{"num_key_value_heads": 5, "intermediate_size": 2560, "hidden_act": "gelu", "norm_place": "pre", "tie_word_embeddings": true, "schedule": "wsd", "max_steps": 4606}
Each number is 128 + 24 x the weight over the matrix's rms, rounded and kept within 0 to 255. Layers, rows and columns count from 0. Numbers have three digits each.

# up: layer 7 MLP up, 2560x320, rms 0.155, rows 1504-1585, columns 0-79
# down: layer 7 MLP down (transposed), 2560x320, rms 0.138, rows 1504-1584, columns 0-79
up1504:137094126122139155146099172098141154126124128130131153139148115118146097120134103124112144134064166197140164078128066106124152128128128183122113120103039105142130131121123166146126079108148120131137110140119134106160107103151107139111119147
down1504:133101132117140131133145144137162120139126123165127117075117140122106153126124073108166099135083114124124156119160132149159140104136143158187135146139161097135132166116119149094131099126127129115106165109110163077152159167165147154139131147
up1505:152127148131122096151125114160099106158141133086142125118128144122134122139119136150105150152150069082157084123156188106156116150099109161126154146151104137075147129121110135148119130134121109123137150123143129160124122106143166140108166119
down1505:175127161152113091129136125097120118120148131143126163132123118112161145105120101140134133128134140121147142141144139069148180155151113135084157135115099114165151121133160137143133108146142086106090163137115173160169143116133192184140119112
up1506:130128109114125137111146143090101100143138150117135148130131138127118120122166122157123108164158151106095110152166173138082134114073141177138108117154105079181160166162129097147097143123144120143119149093113102135153151113101147140132119146
down1506:170129121134121147126099126130111124131138131115131130136129113128158137166120090092113121170124174122141139135150131136143186106137142148122184115102134145152154108151126164145127108114123137104125186063137130203124146178040166170138158135
up1507:107084135123122141147133122158129113160116161160146113140177149203161102131106138091092113115185103138153140136115100105159162105157059141144160133134103152142126161140081188095136107139099132090107121077155142085134132116114112102172107115
down1507:168136130110111115129144108193167075116145171100151108139152163170135076131094120058077084101105114162128160123110162203129097146134113167146169145146092195172131140167139149129121162177151131165130127075128079113129141151102134144146138145
up1508:154129132157140144180128135150118107102104121139131097125140157104131108143132120145132115090130131159104144108132152111113119106098137139074148098134132111147119138175138120126113147093142111132144158130139125161113149153126156123090100101
down1508:090133148098119111110094100153094115158087130128098108112156150121108145119099120152111110143132105101092132114130107140106144103143148131137119113177116141103141117123155112123137142106116164142123136139158086109104103106113138104139134131
up1509:137104147103152136114171174176136131116114161103121114129093162167112120159132109144153126164116117119127130133176103136144118105149146151093136111154132151125083095087101116098127096148168142097117139067138134161131132130146146114166134162
down1509:104120155103124123120151117131130089096153148118161143140094078115084152164129116128123128134128133149084118121155161127128183120106201144162157128100112124109146107089074149090140158194157113154127134118103133189158145112122105123110146093
up1510:131123093127115147134118133149156140113096176146111135130111126115158109137146115134110120122122164129153146119092126106141143116110136112150108159078136084142126166141113159146117116146127133130141136092144155104182091129155104168128119124
down1510:124185116116137201125158139112107120116146096105179071136147157142132122196133091124168151096124122145140100114135152093136096112138160133123111092148102215135163071133148145128102082135144102098162124163092135116148134121142162107117138155
up1511:127134133114138116126090144089092143142140140130137128136092130146080130130132127155187157083140121147128135134151172128147139111131136137158127153129110140129129133126121150117123096139100116157145155097131176153145145174123127120127124108
down1511:123143097131125200161196110132167167144142110146114129166154154163160121170144162091129111130072098126142121130120092144093146153170121136154135127098102119124130151147111159156125120118124078120129125174120152128122128134106148134130081106
up1512:197132141171104115135092118127100144116152143124090105107074115139125088116130164130133104154140129171134120091082111173163135153122122143102091155156107133110142118133120127155084122124120149105141195133153175140105127091150060104171123111
down1512:151126131114130127137113134121118152118124114118104146133119141124153148118148133053095125132133126188106131107079114164126103136138124163142109167136132133139141167134124098106158093171110138171128098142163135145124128098151140131146118108
up1513:155131109113116126127101133114163149126123142158084103126136117101174101125137152172134148129124109086133087112170136100105137126119116126120090154138103099131149146173101127106136110113214153109158115094144170091132139141137168160146150099
down1513:200134105081105131189103141105092119138112126179138117137113124149131181095166190122124120160142146151114145152185145113126095139158130126116141112124144158095125109167158144101141090146114140099120146123162125119140116146169172200154126118
up1514:128095164152109100165168137147135143145074131123113140136086094121106112152136136168144134115114141121131123160128135153081118140106101149086114123145143127110177126105088117146099148176143105179122129110133135113122118181145112113128158162
down1514:100108142157085164159128111152156131153154078124072109125111139145083168147127088122129104156105125108109113096116131115113129138116090122125129145094106178114149110149134099114118123137142096146140143143134135148158155139140127125149135115
up1515:090111128101111112116117184163137120149111111143171125155137151135132113110129128120147170156088118101143171157136124101160100083117160104138102110118138135139135125092125126126105128123126143136092103126163165153115157157110136105142139147
down1515:140137139099138114163135141145148142133113132138120124091156103161107179124120106109119169089148094148108086173124129117102125127146103161107114138151153157178104132125131077118149137120142117106130145132086130123136118115108136124168117133
up1516:139156147081142141109142130173146142123102097151127148105144163113092127095162117104127110124123175140121111159180119117105119129115115151113138134142122128132070141124179120124137147112123166158094167160145120138119099129183138139159135150
down1516:148117157156114109154138111093113172125182139117108113171135112140093137082141121104115153124133159136130115159152135072101153075103132139168117161145155129105033150112137160175183099150107147134180133152113164134131101130164116163128153124
up1517:149134167112109167116121163102122098121172120111131104133132142146111118198155145119117122157176138128166110144128106117152127130095150127105132131139090130123116120116115092082118143121124120138129151125174143124136122153135137122137081120
down1517:127134091139086147102136088144102161161146137155130166134134162099129117116096138107131125146163145105125142122121126114144140134122097130132142117103153151156137125149127097123140093161139143103132115145118110127089143147137090112114129140
up1518:083139182150142112129153123105139143112112150150122135114117154151116104123131127085172182064167125111175128135128135096125131108061168094132111127120120080088131111113153101172123133138136138130136124132170101150148155141111107158140097135
down1518:101121137079104149149146142059118099149084109160117132107121116160157129152136170137112126096159101138141159172099096091152133107159096098081154152102119127110154151106122116149155120159105135145102105089104124180124053109133112109085119143
up1519:128157139099162124116121126123155119122114144139156104128149107113165145118139112154165183174122153161107128142170160132136130135123135055160127115117106089120134121169104146104148152090065137151118148102115109126102107131174067156129082112
down1519:119112148108128140141182131129162143094111098096087090100087100086125141154124127073104163130111137113100142095161134138111129118108143133143139153166096145135070121165086100162148081157121123092107162092130099091137127187115091104094170090
up1520:123109140146116130135138162148098159152146155097160152126161089079075105086122128127126133083108135129126167140147130087143186174071102159135117110150108167112137153154116148138126142095144122118141147100101121151157148113142125105163085117
down1520:099136109130073132133104159125083128157155143111149145147136107110116115121117114119067096148104137127129127125147123088132135104131143127102155157156099137158146140158184122163121110125137108165174149150130108135162149102135100145103155125
up1521:159119145097139134147146135172143111097103085139112145131176119170096175095161178167145173122125140119141127089139131110154114101166129109153135104135098116117119114108093127121153121120133110076126092139108128131101142113119144139144125081
down1521:143186148152125128110108133134117138171137132111128122110105131102180182080107115103145140115179128135142172146117180084120171141142101150165155132115106158134145131097132113144111118114150113110089161126160141094100128157156132141145160109
up1522:105123130116102137158096135136095098134100082164151137144149111153128114122085166129137149127107147120105112145136098106134097100139133121144103132137150101160104137122134151151137166056107093137109140144128126137127111124119079180182118136
down1522:134142115102136123111147134103105138178144136113182135106116113197101091173101090119171152125107127132123129127152117095110093098124073121090109118118098107119098163161152158130142130164154131121131142122142136122132190151098102130122120112
up1523:134124091134141128090160151135136151118173126113114135111114184081098091119098139098146143113094137108125167118097135128134117120162128130166105106106142119139141161129134171097153150076104119082124141118096125122156096144105126075093097133
down1523:115119110174146111103140143111110113120167141161096119148122149091097123057137111128101177120081112141117149107137114117133121142138118122161105128138192177093114156095148121115162140120156119098181132128089131129130105147163094128095091160
up1524:110144115107123136126129078121127095149123103138098144111133101124183091097157132133113166138094123097138147092185137159110123121147135140134153118157097132130130125132110188112122109114134157089085132116125114144127142125148117077149132140
down1524:084127176115140112142103136144120107113150146119157158127117153104203170114066117153102082140128150129135114125101145121139118152108127120114141110132121130116118137162171133111139115111084125122094103126099117108162142098092117070077111142
up1525:145090096106156113162110130110118107089138159141153131139150127102135195167123153127079178133110148167098147144169126118134117110124153142134125097118140093132132130138112107137083091143135143108146107130127131151163118170186100150111090145
down1525:129115129127122130125134152111111126081127130134118165130119093168111123111118150113143147117141122143107107143126127120134095105132160136153064135131111110130113144133114135142150111182107106146133141087122107081109125136100171107122107087
up1526:134149111108129136126170152149141119121139109053097158114114156150128101200169108095132157148140111152149146154120108143159130109092139092097126137114129117093141118120139117138155109100120110149127154119093119151122152089137119103136086104
down1526:117158161124120113140102104099095145160129119116099136123113135102150118098098120152147104106104166150153113137087133099133114158148154107122148129102096112143124145109155171126122144175099147180116111141136153118112127110146161143136123146
up1527:117158076100126102165140170151087140093145106098119134111141085119091143144052112136112134124132110143144110158172174119089101137121120099143106112166109101111135102119161097130116110155116192158102094158116127137105115129089141124143164150
down1527:121129131117138117117147141160121096131197048097142136145118166111149078150144139144103162143133122136129079156128128129137117161180100104137125139118114138130144143122121114169162159127117181155130119107175142162130113116133084126145175114
up1528:128147119151096151137125157120092156133110137141131135120108124104171099136099142124134156120123137142129127113134114108115155126144139148136122140128172079111166132113142121122117104120130138157181175155128138174163134154098124096110106109
down1528:087125138131105098093118148102131133148171137139131128141099102137088134117147137112137138152167147106144117107100103134135131140114127097171152130105141150137154083127142158191120075180113102129121158163099133120150137152148122109116123106
up1529:142148088095127164092140113101108114088108138145121089070125140125158099126123108143145099129123105149108114131145153107119141146104125150103113087146116117125130180165135122121162152129136102136147114122114137156145128163131095155131108131
down1529:135144102128164129105109122082140130112148103128092127104134137133115104101111134098143183155095098070106167082143080108137150116109148120151122141134098160152126139124154064144141137122122094119140157106119120120101115097162104112138147108
up1530:150087119100123152122140132146190152120109121131123133100178108123082130140115137132165133135175138115170117129147126095107138117073141170126121084159123146105185138157139072151127113172122125143156122138179173133077113108140153094170121122
down1530:109094146147113122153169143126101108131094136135151150128163082069109135091143102094120124132113139128109101136149143132125152139135111122150198100125107161113113110138159125141128137150133161078143128075119168136150108140129126139136145137
up1531:111176136142116105141139113149127111125079126116100114109183149099100174156133096121144128107134118168082133116119137140071150100142139129128177073149091130140113128125165143149166138148132148143130101100154134115100070108110150130099121180
down1531:116145139128134072110140123141109133144132142105100117143102116111103137112152115156118124096148095147162126128111127108105145120126144134148169141128099125104156108104100137095137101125136132144088102137102137112153140134115153155121132133
up1532:119122102154091104151134128122143131131144157108144108138143155129125141116116159094148173116106117137149118157132135112112116114146166132112122121126131109134105160129139126162105147151123123129138117128108090163124155140123098075157124133
down1532:114075103111152142111094099128107090147115162150153126131151115077146070100116142110124119110119151112128116136152153110085108138143135115103108165108097132123123114160155123114156112144114135151146128179129121084135123107091147109097150125
up1533:141127108127166128123149144131122142122124145129150061156148127093115138164100134152091131124098125112154126100171133122102150144152121129064103142144115138090146104104114132153106130135129108153164131105136166139142106147133175138118116106
down1533:125147144131138147080164136112111119137154128148150103166098149118143139163144143129149135115150116140166124132134109090156140140152152097165125114126131167114112103134142170145179123143117083123127120158106102099163111128149164172126127106
up1534:088161137130102189066115145138108111161081153118134131119132131096125128144139156124151136109067147169090174111108108137126174090083129126115136096133148092152107141124094135145107186118120158101110126131099147121113081166131165119149126147
down1534:152138150132125128150138147129118129118091144120122160120124146130116152121183106161150133133135119139125153129146119125137152112143125108105139134124149127133149145165122108151129131169128110135139148144136102116108128135125126115113122140
up1535:141144097139153126155157135161130095137142120172120141126109141147117153097143128147122125155145122123113126125173162114113100056126125109115160142120139099112118136109214127081101154131092152108115130117144110104145088134118114144140129170
down1535:122149086103117096064139131130117085137117149085099114124103108158052100073146157094187107175155114132105083123168115101128169127128113091157114136197110158141076137123175106134124167162119085123120090104115118113150185172186074116168116102
up1536:118125145127148139142128121139182114141080116106104123104103127155128099125130148125124149109100124126146109116191142105156140154131163140141111102120121088126111108145090167120093161156134164143120113097102130123099160125158124125134086109
down1536:121138134099125120134131140115103120084139127159136116157103134137130132122102125102128097144131134139074127123090114154111128138134110113103135140107155162113135147139134081122149101109122135073148113162104125114111115096180120097146116173
up1537:155125081108113092155119132115086138109089143143121119149115111127157159127099098089140137121125101123114138172095076143112177144123146153099114135123119086138160137157129129156153166133126124084139133076108152167113150161114121136118127149
down1537:110100102124131082139108124093070108115103130153090124136134115136127116108105098130137167156138106125136129118148134167151100149087139127120138095149119134081101118124142140089133082092131133161161160152105150155112128104143098091108121130
up1538:133121139140127121117145110122163125084152124129130104121077098140148109140119136146139127154115164119116124146143143146147114130125111120100161116104102145138103142143122136152070120156148130131110144162110136105082138133102139146130105139
down1538:122124130098143125122113162130138133127117137128131149157101108133122124134088112128083103124167148135125146115135133152134154175127157111128123097141175139100120135146111130118100144155107088150129147113168133134131103181135108114117175148
up1539:095175176122159116128122161148130171118129130093115112132151165109102106132131159136083153097099160120171100146116107165120148124173165145124113141116129109190088130087107103108158143150124141112154161132125110172170112146095158099143141139
down1539:134137144116126145143075125106116145154126141150111118123125120150107156095121100154197135121152125128115128130126147083104111122172137162166123160081145166129141122134148147139152161209118131121161152168124098042118120133102151206134090132
up1540:142171105144092165096106131088130115119113180137106153114136112120141145149124113150136148164118100118138068163141158135086161111124134151119126130174145157127115150143133132124129152124131187120107130087072131103157147128089117182168135171
down1540:115123133127079142159068089143122107143155115109148137100148094134145137124134082118158159151146117119105134099147122163131199130134148146142148134138131145168144151157156110148109133134169107140123128115111118151142117111102152207115122145
up1541:140090128117138116123155137136112165131122123175105108140123157125192137067121116133170147144123097133091160104162100158173178106129111119092123118161140123144135137139105138119172132160134106118127133182140142130130119092134106151141125137
down1541:117100110187122082137088121118153158101138099113129106109136091132136140144124099116120116118110154138146103142145120133167098090095157131099134147121150109145156112119135135107144137095118141130068135108123160155158153123153180155135112148
up1542:124113116114114101141159110149148132118154134134130098110100132140138115142141083130149115130099178162134130175120132192139167131108100127139116097132136142178082154111106142157092131096125118105118106107121129101118085129152134087121098123
down1542:108141142138139149126083099092116060136128139124109144156121113144163134091118134174118142138143128109150132151135126099130157148166127134084131157098127112133164083155161130104160117171164093101126140147119147112146167130110152156117137119
up1543:099151120098130117157142154107133114140081112161149121122084142092130149115159139122139143128105074151098129142130069167111129149116116147125151165120139123132117138142131116115159155167203150141088129116181142158095133134158093154134084087
down1543:111115112118160149118106124120105147127120123134170131133154119103108100115111105103149116092105094098142132132136179120137136142139142126091129136141135136149152127141132159151120153097090092132088102122091134141129138115158150128105098130
up1544:154156162116116149117104160129131112098118167137124104137118103088160158118099101135173115145106132095165115135121118144141106148099106147142122075164163151163139144104116106108120124115111170171078123096096133153126146160104099125160115093
down1544:129151147138143120122125088145144150181094133151149146170132152058111218148141107163127103095113110132116126130118116123120121104109170155158143083066121111146114128163143131130161078116149154131141092135112115107121098131131156130101153123
up1545:150151134159106144076119151139136146144107138107139117139151121128120140131105120178126144138140136146120140120126085122121179113100145107136117099133121107138157154123091124101126130092109137132121106126106127120102118127142118101099107137
down1545:141140146119163105077127159110139132104127115133166121099131127142120152120111121110125121138127108125135120130126131147136142137137155124120157106141116154135120128149111178098142133117142157143154131087134097084126139133141147105136144135
up1546:170139116107087163127122139139116115106126113138123140130153127138137114114145126101138128118126147085103122183131141084127161119130102149154115129116102123133134108113134117109113095096110124140134129108173135135131194169163141156092153140
down1546:118131173131153133144123148112093116113105147157106089091127149094135100156094154131130134172105174181143123111118138144123149146172143117108173138130163139135104152104170140123161131151134118130120151122098174117150102130114191150127104138
up1547:110117101149116092128090138152115129120107137156136162153154110121121104160132105182125165097111126093121084124099142112152156142119088141125126144127158104086133155122132137049166130151083108159076172116122138132141125124152128144062107120
down1547:181112084145129147146109117123130127107127124148167163073107154138170123117133146085156143152107146117154121118147152134190113123145088084156133126140116127136122140153088154099121161170130202142132139130098126123101128162141129162114117084
up1548:097152142100152116147109128156122113163060115162138162147125147107124132092155106138127145176070122141186184080141166133155148120138065169126167151205120104119139092101138171145106159110109124157144132078142109179091125108111154125138110142
down1548:086166130086133147154132091148126127162140133116120126155131113120154120129137125135116108135084176146123175139137139126115097137119116167089121139142114126119103109159141106107112181173154121117147126122153134133089138102123109144144129146
up1549:138152157129061135139086144126130150130152132117145127117113133150138143171130136136141146100125132146141145112144134147152098165145099109152113111106112101136159114134133129152146124161151123115060096085104131091135133108115130124124171139
down1549:129133124135133149136164120093110126082161091131119158102095143118124151088123117157137096136150147149093178115138126112191101127161075106153114150116177146147150107127122097165103114120118115160105131108136120146091142137106139106105162156
up1550:138178151134111114158105118111140132100126141154113163174132117118142133122102140131154111113119116149141146093131095159121110102116134103126160120104120119119114134146105131135127162082165120097119129127106122109108101151153120117125166123
down1550:120128117144139126093127159135135141080092099128118150074126155108158160146133109067128091074138146110140157123115097154140136112117145144130158161144163104160124150114086147126144124059144143121114134111103128158092099125123183155145104114
up1551:137120128086160156152123069167140091117143107135155121150130101172133165125091157190165106168143152134134121165118132132143095117114127115150142140168184092141153139130116141098144139108110146159122136104170113125117088153177095122095113122
down1551:109114122126114119180126112119146153163149117094146169131129087090121121111081135170128135103115119129126091111114163178133114093100109145123142141145152115144145114171191160135135191129107142092095143124129056118123096181138132131165156120
up1552:177118136113100122123141133111125191166119148163111067098139102131120141139119147122136143106120125128123120154150124142167087136110096133109106152143137180146120152133139109171093147140133139143171155166165177155153136137110129143081152148
down1552:155149145140126117143078125123158116054096149144188142111112154155136076161124140090094121100125132126115095125115163117182129140100127101118143140128122151119118109117125108133130092109146151106128147111128146150092157120150142160113130056
up1553:136143161163189111117126117128108127070102125133131098071145109207132139155102130140108144174158121128151144101120110138118152163165135128134125096125172097135149160116115084101134119092163121174156106151121099136134150080115099160127124134
down1553:144124091130124165164124121110123171148112100136126118145135173142109115130152158109147106165124140180115125152184142137128140108131148125151126161122127127148159106095135087124123170154143126127128118100123119158134125107146130096131135157
up1554:124108127115144111176078105148130130125104127143115116121117107129132159140073090146104111093097146139142112151118119164115119111112147151136115101100097117136155149127108114111140095136153140121091109154185116111137120127139139162101103109
down1554:106114204115133132112155100146106113136131094142138149165131162130140125071113140106141070100140095144124136118142094163161118123092140102098166107125135117094106129129145109153125137108173143137108153097130152162079137133154083132147119123
up1555:152157134126091113160121120156154097162136108128151112070124134127145100167081111151156167074116133110144113157121109096146184110146123153098092147147134165136127128130170132129148134100178128114113103144095121146096155118158173083116144126
down1555:157134110111126111118117147179118140160136117128158146068123111108097088122084162040116146115139096120170165125184119154141145191156095064162088117108112105157089134152128152139170130128123143114106145138121104161170097097092110140181119167
up1556:153160137156135089182133128136129126141124153110128129142114117165139122092129133165121182120143120068150109103143123120119132168133103144112111133163091108184172122161142142106104139135141159125163126156132156136155132120116077098177120110
down1556:129166115147186153142156130130116125123171113161124161163130136170150101141144156117068104153107135189123085144055142136158148111152147134147119149115106101168099139181074112155145159135140076141134111171184119197107148112106146116115142155
up1557:158123152085135148084178121108121123122111155110098137122136131095103104146099138127167149120147135110136102119088163106143115083102139111129152131162100119105140126104182113061114151112155188112112136119104100127116125156145112163097135162
down1557:100163140114120131162118170132130132142113146119097129142126105168102132106101123112136174120117170145179112114162157069142109127130163139106163127120114114124139149157097150137123183086089143123093123104136104141138164173144143114111159164
up1558:107115123077092132132118134088127108073149119109139160113101123164129096093111149094135113110120085168134141136168124089110073098125165164110125129083148145172110125117093080154108160128117115152118149123132141115162120139142154148108108137
down1558:154142124144155113158132101155134146158126151158111112132166134112102152150123107154140139141137119091157119138138079122142158136181088117160109125146119121104110126117156141132113149144118135141121112159121086120107138155136124125127128118
up1559:116120165142136128111105154173148102123147129115131134135143127144096130164086150146087123147098086101170147092120121120145118122138127186105112128161147117136087162115174105122128150171145140178165091136131115167132152081134099168121119117
down1559:147137087151123123150126103109149128128147121141144154188129134147135122109142100152155104156113117131116130126103128132183158085113128113168135137136111102097098101127127086128118093124169121066166102135163107125120132159155132136087171121
up1560:126128151145154184137160151098130182127101109171105166139128105085128097113125137125114144121143109150131121159147066098137143125084089162133123101149124101102116136114140134135118177140125176117143155090104147097076106179114089130112128119
down1560:145137120130160063146091083139129143119148082088119126150111107122109042103111075139113095119164114130107091145147122074133152115093120089111115135116097151172106150142128086155110131119137131104133196126105078113178140114145120162118162147
up1561:162137168123162103178114107117139093089094144135111114156106127150116107140127117168122186115138117149152111106140089101156107126138097175127175138154113106133126126098123103152104145140126131094173166098122165120119091146168121115084119116
down1561:113127158152111163109110174126130146113141105155139117113153133141151136098133161115123115120141141124119153109108163123124135111162122130114137157141097144147178125104151112111090133162102147161116147181165139103131154123122162119096124113
up1562:152122140160142107159130168135151137160128084085151135123110153116135164143111152128152114107174128111119115149094142117125131122142149143151107132143116124169089155127122153134110133157128167147122109125192134099129157162146112142128122094
down1562:120137130117094131103170155118142149143135119114132202106160137147088109127056113129171138104103127128091152140130154109152154177108135146102103145120081167192176109143121086142123128175194110107188112144050130119141152132176097142152123138
up1563:141137118117156111111123089132093134124148172154125107116148143093123165115123115118089169164101160108148148123111128082122128162133150094140140098107123092112135139125111108130108152128138146131117104114132176095153121127128133128094187119
down1563:144138098130127146095137125154153123134151112111142117146142125129125105103144133113191098164111082111114120136121132135119120104086149165121146146131140147115123136137126189128137088119191094079131139139117122141117136140118127176101123112
up1564:115087120141167147148091112105109111122109140101154139174106145099111137087122102133139136129147148098121079151152126140130124100128129131126154153132135103138134120119099113100148137091132118150111118112127125150122142096151131097183118116
down1564:151093107107075174121132148095106106126101149153153117134137103159128150137109124150130133140148114154140109127139131119123170147124149133164121109092115125133174136127126087142099130126055119144126137150125157139142087132137133092148091172
up1565:138137151120153117110126130156170146166123103118128136167130126124091089136113130118129114130096140106136099145137130115121133115117126153121119149129121117155125130085146128096122106111117126156132139131112096127093151167140153115132150114
down1565:128170087146157157148145155110102123161161145121133126152126091126129106117088129127138122162160135116142125144118114117154108192176143118102173133116127125103122144132130171147103141138087127138116118157132094095138153102151132126130128148
up1566:144161115106154181107144109142115155134123105100095135114148139164128087090119154146097148093129161140136162135113160135125106145159113146126145128129166136129121127127124117109141148136138138119104157103093129163097127139159136100164102114
down1566:110104143110105100127130144104153101137141138127096111162130078100144105118117121138123124111132121157131112112118131124120159120115154148123142105136149147102120114128154150078102149151127098114141129113147120142111137111113145130089098153
up1567:165137104156179112144116148115170160100126151145132137130154144112122131127138143152099090133155086105146130154155141131128122118143088160098109115145153101131128108093132132119135098110160139128131115123133138126116103195112097130116139095
down1567:145142154143133163085122108128128095132150145147109092081114120111153107133146094086101106124097138150127136087119121101127110134104143108148113099129122148162158107122082101170095164153076139128151108129123132105136155102124144103111104131
up1568:107085134129142197146074128105109148114117123121122108142156091111112114140178139141187135127096157138124108123110156134154140138059156136144159075123151141092164147152137156139140145098135123188086133105118135113161138105124121083123110111
down1568:152103097134134146093152135128131103118120152164134134124141103156149079095170153162158090080127101131080135100125142139147146111085150122151164122142158145138012088139143126145144119139105111152116100145134171105099147111128126104127132093
up1569:136126150152151155157133149127125162143122108136165138088117103111100128128119132128134169148138103145162146124113116155140158153137135115142101103151140108089114093125147087114141115153145148106124163169135129095123130130166155086123108107
down1569:142124139132073141129117118123118133126141131078091166144131124165115131154100096103147134179154158114139130132065094097167120119127088149150128130153138137121157114154099192095147131157125153187110144159126105113144128138136193137176140158
up1570:117134157154154167112131120097137132146156123101125102138173107172157146125137079144141156132150120129135142124131132118110118139105135082149111145138125125146149112136124118155176114126126128086145147124181111097085104146113111123141147125
down1570:132147149093128134139141137092097141107145156100124153146122133154159124126127129135127138108119073118105143170103137125118148121125115112125116102136160172130140115149118143138082112079130121167156125162112124174120147126115145121125100159
up1571:119153143146141162170146116120133135142140113143127169156128135146123152175122128136136194147117122118131132161128116174126126137140156101127070165128118133162126133091118152155107159094133179141143148091126142100174176104112134180126137115
down1571:153133129139129116129098125119144125143165117110122133102129111096112137098116098110125136150145114108121130120129111112164191147128113135109148103101104144129122116134155159137142106157153092118111132133095145147148134139100173149158106112
up1572:126142134128162107150140116160144141169123142130126141141102171151126158154144146099081123149131118102056193158106150118080126132121096092114109132149143123158115124120132080120071091139126125102135109116127163148128126141109073145098173143
down1572:124134132129153099075086123103121152123070124152138088105131145128131136109152122108143150092161143113164124144132115120125080134109099149146170113147110130145172081138103075134131128113152129090127139100132102121171170100144129113166101131
up1573:082160142124135093134146122145087122158098128135154139139118161149143114102072097142082152115135119096116158142152112058188080120095124113129142077171118119139125123156103174063121123175153129112123127132130118079129137139113076140127109143
down1573:118134145142107121089118136122153149178138128128136121123117113109132114120133175129136057117179145133149165148109140154140111127132128154149088115127076124122107164094106130146139115105128090152130126111072105104127130129117124121156122088
up1574:130157120128087138139084129099130122103094136117111175159110140103131166152141138138111151182092139115125115099101108137113120114109158134141127078132106151167116169115099117118098142088153096122151121098103156087142154127147116128128144144
down1574:124150166158128072145095140164146124118150157109115088098100112066141145138110136147166126187130121137144122139137151103121120146143171140152149134116130155113140141132129163144138141173145086075188092128100129157089134138126169085109122145
up1575:117128151133134114129145106186155120121097115180120119095114120151100158119118133128130141120150123083138146147108136160137189130119112166140115148136136129121135068106053129136131108138158085063138125110134178122136148163123099121104178144
down1575:096106129073151109141077145093144129167103076128125091151143139149136088128090162143143148124144146106155112117117110194173159119117145106170129167152144130116141134123111145161106142128091124131115114153099146173128141126161127140130130148
up1576:072127141145139136133142173154105095126115117093124104094146115164183104164137126163095129112106154105129071111077126153125096130163154081122110172105122109110136151072122052145134175112110123138154113137171078106121142068178120144168131089
down1576:113118132134106156112162143179087094165103106151076100123135093121154092143106128111092120062105143173132149124129135159083130126121105106138126051115122116141105132100107116130119110145175121160159128120155112115107148108113170133135127124
up1577:143158084135122116073142159165094093125091132134080106091158169102121087093089178102139165139115124114153137104139116163161127124088125119135146131130114142159110131103123149146120150143091136116149147129161130122143117122178118154133171132
down1577:126132087140152133141126118124147139140105147119114116155149134088091131122135119123168128107114086097100149132166076127084142092118110134058106149087132130135118124086129129144124209148140114176096143133116100113154118173129164141125179108
up1578:127165156107121153185114162148121180124145112149145155161144106164112165130134110146134147152142090105115159075136028120125100112127112184137157133107086119124085144110120121160138106095124119096131126129138137094128155122124102131092101120
down1578:103134083152118130155166149134117155135113112092143138149147143156126136139179115085177121086111125121125129118143118145121091045131104139148154148124102116105107127155125181113108204117130140089124137107156142123129118185163061183159109144
up1579:089124120128177114148121117133150141114176076135129098129082127101157127110149166109106137125149156125099094097158143144116124142138180133147158125172100144157087107168152097146116134111116058115134161170124124132126148114128128132176135116
down1579:119090132126098126090134110104054116202089143138138164104102143126117155071107055109119088129112080140105172140171158099125147158123153122065112113104164158117112129143106126113141142136132151155136136131115148126133124101121064114151057119
up1580:157117116109121168132131132104115157131087090108133094108163091104121126134156136137117182160123144085125109145169099138138122133086101141074069122141080083162154126074164124105139107141131127162146113133114156164106126119089145101115157093
down1580:092118093090143109121152124118092136147141152147134107136124111103146122115126111180084132116111155115117132112152142105164119105180130129134129135131130113085111109139129138159159158114152134125140108150101143126102134127107098083104116140
up1581:113119135165170104137118151106157130161128144166085138137150109139143138164159123138133160169124085122116104130139141111091130109106167141153124130140149160125137133136104159114155151134125151119135151115113164127141114121121133079134123157
down1581:080129112129168122141136092082153180162147156147139066157077106095115139107134133107121103147087109128127125138113154140154137105151129117141142129088150149099094128104112103150134116115119126148112117103161084144133122126134080119084120116
up1582:133121122207133135134156147117132140116114094113098158141099175120068135099159177169101157120121125138150126154136090142143115136145125136119141164116138074088102132130175156144120132144168156111144136123111145136077118122156115119126100135
down1582:123104161115108133122101142094132141076125152100131129114138129102095132128102112147103113146185142154126149146089137138139161147111132072130108137130149148127162131107133148138129114177110097150146139148108119133123146098146167161127125105
up1583:094111115114160116154130104137125113170164088170120125132116147122172122112140106126122122194106138075127102167055142161131141128150104114154100121130113137136114126126114160141103147130117123105152140109126127113122121132107108152135141150
down1583:149109115122119153132127139172150133132159132131163158100115132111130132146135119125123131135117166138118148100153145123144113156146117112128169128117111127158143163132116156102103089141112096122129076157121127149143135156145126185146146100
up1584:111124136148121119106127131120140120109125122161154142098132091128096120150111144139093150132129105149131126156155134132166135125143116100098130135141184113169144114106139116121113127100104143148143111094127108097131146178097084101094096113
down1584:132116166116108112180125133101134116147112188154152148109129179103119164112087098139136126158100121156135135165142119114131177155129119149110128130128149111123160112142177096142141122132122142137139150145093113177130137148125106155099118145
up1585:131121125150132166155120126121124100095151107051136110139151156155094132137100083125111156153159100103103155104195170096100142129099216137123147091095110130077150116146132150146092123129110141101096154155134123097159151134108111084122082095